Part of a small language model's weights.
Size: 13 layers, width 192, MLP 576 tanh GELU, vocabulary 8192, 9.96M parameters.
Architecture: learned positions, no biases in attention or MLP.
Training: a variant of Muon for these matrices, 626M tokens, 9551 steps.
Each number is 200 + 40 x the weight over its row's rms, rounded and kept within 0 to 999. Layers, rows and columns count from 0. The size before them is the row's rms in percent of the matrix's.

# k: layer 6 attention key, 384x192, rms 0.145, rows 190-191, columns 96-143
# q: layer 6 attention query, 384x192, rms 0.161, rows 191, columns 96-143
# v: layer 6 attention value, 384x192, rms 0.107, rows 128-158, columns 96-143
# o: layer 6 attention output (transposed), 384x192, rms 0.0929, rows 128-157, columns 96-143
k190,076,203,189,205,214,250,172,194,248,177,181,152,189,189,198,204,200,195,119,193,196,205,149,237,232,194,242,134,232,221,187,136,205,149,222,202,92,227,195,216,202,220,113,203,174,217,184,227,244
q191,071,182,206,226,92,224,238,161,182,138,175,179,239,222,185,220,208,104,253,243,200,207,205,179,260,176,197,223,181,217,178,194,176,217,147,187,178,157,180,186,233,271,210,162,181,280,258,163,288
k191,065,179,210,249,211,223,175,232,160,188,237,151,173,206,182,204,121,177,105,159,222,144,176,264,176,239,251,171,207,143,160,159,221,171,173,141,159,236,216,251,124,206,183,193,214,226,133,209,268
v128,107,231,174,145,208,149,207,128,224,162,199,235,183,227,201,180,211,204,170,246,193,236,227,303,159,206,192,174,201,216,190,183,289,228,215,161,164,210,144,190,148,204,186,190,219,280,171,176,282
o128,083,182,260,255,146,129,194,235,181,266,109,149,281,229,224,285,211,226,193,204,146,241,221,156,199,237,143,162,173,237,138,196,169,154,209,167,177,197,184,188,233,191,161,217,228,205,255,269,192
v129,090,223,195,177,196,207,189,201,220,259,125,219,227,237,181,203,191,240,199,224,192,181,226,136,204,265,257,178,214,155,255,241,222,220,234,223,175,236,153,283,149,234,222,193,168,218,144,145,177
o129,095,241,110,148,192,129,218,248,204,157,204,208,192,247,195,188,196,198,197,223,140,149,215,251,170,135,152,225,208,236,209,204,174,133,252,228,193,101,242,177,148,146,261,232,182,205,179,234,161
v130,093,145,249,222,255,207,212,204,243,186,242,145,232,157,245,319,272,184,242,211,226,173,162,204,202,127,226,259,177,221,191,167,225,215,171,167,184,222,121,96,212,207,271,152,209,174,122,253,278
o130,079,281,164,300,177,251,222,212,183,164,182,237,199,91,173,197,92,262,281,199,229,200,214,191,221,168,157,250,283,192,235,232,200,162,220,234,228,211,242,159,191,205,213,217,134,217,241,151,181
v131,103,178,202,167,148,201,181,174,155,260,167,210,153,135,236,189,233,263,149,202,202,181,179,190,178,162,167,174,190,253,228,222,142,202,216,154,198,269,167,205,165,288,234,146,204,198,201,258,134
o131,066,232,169,262,151,226,180,215,186,150,214,205,266,238,150,203,191,152,202,159,193,183,177,215,189,196,213,235,188,139,197,243,176,136,181,209,213,178,231,175,179,197,240,197,155,175,176,179,113
v132,104,210,175,189,215,186,163,198,128,305,213,189,195,191,156,179,201,288,183,149,189,184,199,214,159,218,193,192,203,221,250,191,189,146,213,157,257,270,149,285,200,160,155,178,255,233,231,221,135
o132,093,208,307,223,280,193,224,154,196,202,195,198,114,262,245,247,189,78,181,201,159,160,173,221,250,247,124,228,176,233,134,237,161,242,202,218,208,109,206,157,155,119,185,195,157,185,214,193,194
v133,095,224,175,102,161,188,207,200,138,227,158,219,271,222,154,165,233,291,170,225,205,155,188,173,212,217,177,238,197,194,163,201,237,262,216,210,280,204,146,176,201,175,181,264,208,191,198,173,232
o133,117,221,270,234,195,180,263,159,155,146,173,176,156,250,128,208,247,228,250,211,202,224,216,204,139,258,183,200,175,243,288,202,177,149,200,158,142,243,188,226,115,172,222,210,289,204,180,236,151
v134,101,219,175,211,227,168,159,211,237,237,105,174,154,248,217,219,282,200,316,184,209,203,228,210,282,231,87,161,237,226,177,185,185,204,266,178,206,201,236,194,155,212,240,229,133,240,191,228,196
o134,095,229,262,199,163,227,273,134,186,231,223,161,211,187,208,100,127,214,142,194,165,194,251,174,186,149,221,254,216,252,163,166,216,230,193,239,166,141,159,210,167,189,124,148,219,231,210,179,189
v135,120,244,208,192,207,227,190,219,197,287,189,183,263,166,186,262,196,198,169,234,219,179,168,214,134,229,211,174,188,188,236,192,171,245,201,211,172,225,183,178,223,168,222,163,126,158,193,186,212
o135,073,182,230,182,127,219,196,217,175,196,221,180,177,294,183,218,232,122,213,185,221,222,172,204,237,155,253,170,300,220,193,132,192,195,219,248,258,213,231,137,219,244,216,235,234,231,276,234,231
v136,121,210,179,164,200,233,240,197,283,182,216,184,162,180,200,223,168,207,221,181,101,214,166,212,204,230,172,267,197,161,196,198,164,351,211,236,183,229,253,174,228,205,236,231,186,180,247,238,237
o136,078,119,238,214,150,239,157,193,158,174,165,173,316,131,160,209,211,226,186,233,250,198,279,189,141,154,187,92,234,260,272,158,235,99,214,170,120,191,163,215,238,246,191,212,192,169,202,161,191
v137,099,195,258,194,173,215,131,176,252,214,219,176,172,192,293,248,198,201,253,156,179,271,208,175,136,202,228,194,249,265,209,238,205,229,233,154,221,205,189,199,122,212,187,152,222,286,243,205,219
o137,096,195,153,224,230,238,225,231,171,175,221,204,234,175,204,186,177,229,252,202,166,250,216,247,272,172,189,186,140,271,212,234,200,244,245,191,244,188,199,201,240,198,89,294,143,110,227,219,179
v138,093,218,197,241,250,209,178,237,194,209,194,211,223,229,202,87,229,164,156,169,213,221,299,176,221,192,198,170,212,216,229,246,273,198,259,240,135,241,197,168,159,194,213,172,222,203,134,216,188
o138,102,226,181,214,172,182,224,249,221,242,160,213,172,205,223,214,182,294,179,228,188,178,224,205,175,245,205,305,275,221,215,148,227,177,117,186,215,212,161,180,298,227,186,206,205,223,296,298,190
v139,087,211,209,192,228,196,238,255,228,204,239,177,276,142,119,198,197,232,175,180,232,156,218,160,230,143,222,246,277,283,221,138,247,254,209,168,175,149,155,144,176,203,237,250,204,161,182,152,151
o139,084,201,231,196,178,184,197,166,222,151,154,152,129,201,277,227,249,252,215,274,162,166,211,256,148,167,183,209,163,251,190,287,184,154,248,187,227,230,248,266,167,171,241,199,131,257,194,187,207
v140,091,164,150,205,216,165,229,240,305,191,235,160,150,175,198,200,162,189,188,213,212,232,174,178,117,174,181,235,251,242,214,192,115,275,263,277,240,215,132,197,227,159,235,123,230,141,155,225,226
o140,099,132,263,163,206,287,208,267,184,195,221,182,197,175,108,154,271,215,183,247,247,160,232,152,188,165,210,160,249,186,181,284,208,162,184,144,208,186,170,173,164,183,178,226,249,245,193,156,180
v141,110,189,248,202,205,232,142,232,229,195,199,144,197,155,261,112,220,210,183,210,245,89,221,187,277,219,166,130,252,282,240,183,188,176,206,228,220,240,181,163,203,209,80,203,228,262,170,208,220
o141,087,244,174,203,237,220,236,196,134,194,255,189,184,213,221,237,147,151,120,123,150,245,178,225,140,142,146,240,147,145,243,146,205,245,114,204,205,253,171,229,138,295,250,246,167,189,307,198,251
v142,090,269,227,208,190,197,194,227,138,116,176,224,251,223,151,221,206,204,191,187,215,217,216,266,159,161,175,242,212,247,121,198,153,182,174,199,257,157,205,168,232,226,153,213,203,294,156,125,130
o142,085,136,275,182,222,143,213,131,188,192,169,130,193,188,207,238,184,180,248,124,183,204,228,81,207,205,180,198,137,165,146,205,153,238,175,203,172,213,110,241,218,153,171,236,220,166,216,213,244
v143,090,239,224,236,247,181,285,220,254,203,207,218,196,202,208,274,177,240,158,200,251,96,244,244,243,246,241,222,210,190,247,207,188,205,229,243,162,156,128,211,235,198,239,228,238,190,145,224,252
o143,109,205,206,257,179,199,179,216,281,226,190,251,126,181,174,132,252,215,184,167,224,172,201,204,206,227,186,194,271,273,187,212,234,193,167,254,203,179,234,210,195,242,302,214,168,284,244,176,164
v144,102,171,203,214,206,222,185,148,243,197,247,230,153,217,208,227,225,153,198,227,144,141,191,213,201,144,240,208,204,175,254,144,261,196,223,198,170,166,186,201,207,214,223,229,178,182,124,202,239
o144,094,219,145,217,105,233,224,262,233,140,164,196,218,207,135,156,241,258,196,218,168,136,151,194,191,145,173,177,222,201,212,113,238,196,204,171,229,276,275,135,253,302,156,197,236,208,211,183,194
v145,083,174,178,311,200,263,163,197,184,181,235,304,214,218,211,236,225,191,104,215,210,269,176,204,72,134,195,190,218,118,224,238,228,233,190,109,146,209,203,210,136,244,213,223,226,146,211,203,180
o145,101,161,195,148,192,265,167,205,190,176,169,139,172,177,193,124,197,188,244,156,191,221,213,183,256,207,212,182,135,187,188,218,200,155,306,301,272,238,205,229,233,179,193,174,234,256,210,174,173
v146,081,238,190,222,163,232,256,189,182,198,160,212,195,152,185,179,227,182,170,229,247,156,234,245,244,247,191,196,215,210,159,162,189,250,197,269,166,240,126,257,166,248,234,198,181,216,200,210,128
o146,088,225,208,237,213,260,178,153,183,174,194,197,212,189,138,224,165,182,251,112,170,236,190,185,224,150,202,174,182,294,229,212,207,175,154,285,186,185,206,198,169,161,194,179,243,202,294,194,210
v147,102,212,184,225,190,165,243,193,173,257,179,163,266,177,266,175,187,224,151,185,219,191,236,196,253,268,250,236,231,153,261,177,240,159,225,226,138,277,290,257,194,173,136,238,236,221,182,186,204
o147,107,245,222,201,163,173,278,270,237,181,187,262,189,246,159,278,227,253,240,183,189,179,206,218,165,197,194,257,156,201,209,198,282,180,266,256,317,164,122,151,225,213,193,219,221,134,173,233,228
v148,094,220,268,177,120,140,169,239,114,86,225,200,219,176,249,185,279,215,218,201,212,233,210,170,244,220,194,174,265,185,146,282,273,148,207,109,187,207,211,192,194,202,159,222,241,206,239,191,248
o148,105,212,127,122,178,213,208,182,289,208,218,200,199,165,290,166,158,177,199,211,211,185,176,233,181,173,173,200,172,164,150,187,186,226,202,124,179,243,218,247,143,254,203,175,185,134,191,142,234
v149,086,273,172,203,120,208,166,174,261,199,232,213,233,225,151,187,187,213,162,126,133,229,247,199,200,156,224,205,169,185,210,195,208,263,234,192,262,179,127,163,204,250,203,212,191,260,229,198,242
o149,104,228,216,220,231,162,199,166,192,121,184,201,177,207,224,154,162,231,141,201,286,187,237,199,236,252,194,202,213,213,125,194,259,98,244,114,220,271,273,241,224,202,173,178,199,194,142,141,215
v150,095,223,196,187,204,201,260,227,199,202,263,155,175,181,257,203,231,149,198,263,202,207,246,163,189,194,246,173,243,190,227,224,268,252,137,206,185,150,216,276,191,172,169,151,210,152,252,224,191
o150,086,154,111,193,196,231,215,289,281,179,231,271,219,168,172,189,104,244,174,169,172,201,125,316,223,226,174,193,198,224,249,229,211,239,209,206,214,232,206,230,179,274,207,227,210,209,232,200,328
v151,085,149,115,188,263,210,162,183,274,182,262,186,247,162,167,157,153,226,244,166,217,179,223,205,124,169,211,167,231,131,139,259,215,199,181,149,181,221,185,231,224,145,194,146,191,277,200,156,178
o151,091,179,227,225,207,240,246,231,198,230,162,141,208,171,226,244,275,250,244,219,156,296,181,181,206,253,167,214,219,212,269,161,217,264,261,186,203,229,230,168,214,145,158,264,200,188,215,224,266
v152,098,211,168,258,241,167,247,191,219,219,246,201,169,239,144,233,157,147,230,145,186,222,306,254,231,199,168,180,247,156,116,261,171,205,204,246,141,145,132,311,127,216,218,165,300,207,146,200,212
o152,093,198,168,211,160,175,176,202,237,192,193,279,156,104,247,153,230,232,146,214,165,176,227,191,229,218,201,220,163,215,201,161,192,202,188,157,189,231,235,123,213,198,78,238,161,185,210,233,164
v153,095,247,274,205,174,171,205,178,247,198,213,195,216,170,150,184,247,199,243,180,214,153,175,169,161,188,163,224,159,182,210,248,224,196,270,186,253,230,313,224,174,171,201,221,248,254,249,187,238
o153,085,223,163,222,252,243,218,239,244,158,173,143,291,254,219,244,178,177,339,150,222,168,183,176,151,249,219,164,120,147,264,166,211,140,206,183,142,192,173,219,295,257,193,197,155,195,135,260,167
v154,094,254,211,206,192,154,118,190,224,188,191,238,212,221,175,228,207,207,222,172,228,271,180,219,242,158,226,208,175,249,201,159,188,328,166,218,290,208,230,161,229,180,211,209,239,164,139,188,221
o154,091,199,175,193,197,236,229,271,130,218,224,164,142,190,200,158,195,243,302,174,164,139,182,192,252,185,205,253,152,159,151,271,253,131,205,199,201,205,195,190,196,178,184,234,171,224,178,248,150
v155,089,207,203,167,194,279,202,232,184,203,223,211,235,137,209,127,178,163,226,284,180,167,220,196,183,221,161,178,192,204,112,266,160,182,208,302,212,242,202,195,220,151,186,173,142,182,202,275,206
o155,092,167,179,190,204,222,182,155,161,200,151,159,207,190,269,249,184,212,141,120,209,219,227,170,206,204,162,179,232,166,240,194,209,186,163,210,283,180,187,179,180,239,219,186,235,129,238,145,133
v156,089,254,203,263,240,177,185,192,236,261,219,102,274,130,223,186,159,179,244,200,250,165,155,174,267,250,168,211,173,242,236,196,266,161,210,196,206,169,206,168,251,253,135,154,211,181,164,221,151
o156,084,227,212,204,216,181,175,162,212,155,167,245,207,100,185,193,262,189,222,151,240,201,256,254,260,175,182,266,193,182,226,136,241,271,211,121,242,163,196,222,260,192,218,216,162,280,233,187,221
v157,093,160,173,220,258,197,158,276,204,226,206,170,199,144,160,140,100,203,218,179,210,232,194,282,213,205,252,208,95,186,238,178,248,227,183,202,190,222,182,267,285,190,271,260,179,158,242,171,162
o157,100,174,259,159,239,174,237,274,243,194,190,215,213,145,139,269,261,135,230,224,272,157,186,164,236,145,228,155,315,163,214,253,149,179,210,181,165,170,195,219,269,169,145,191,212,206,197,231,175
v158,093,233,265,144,241,235,230,250,199,147,205,170,271,195,172,235,229,206,297,231,188,121,216,167,236,184,194,191,265,196,232,197,201,199,183,235,164,151,195,205,161,295,196,185,255,180,197,180,205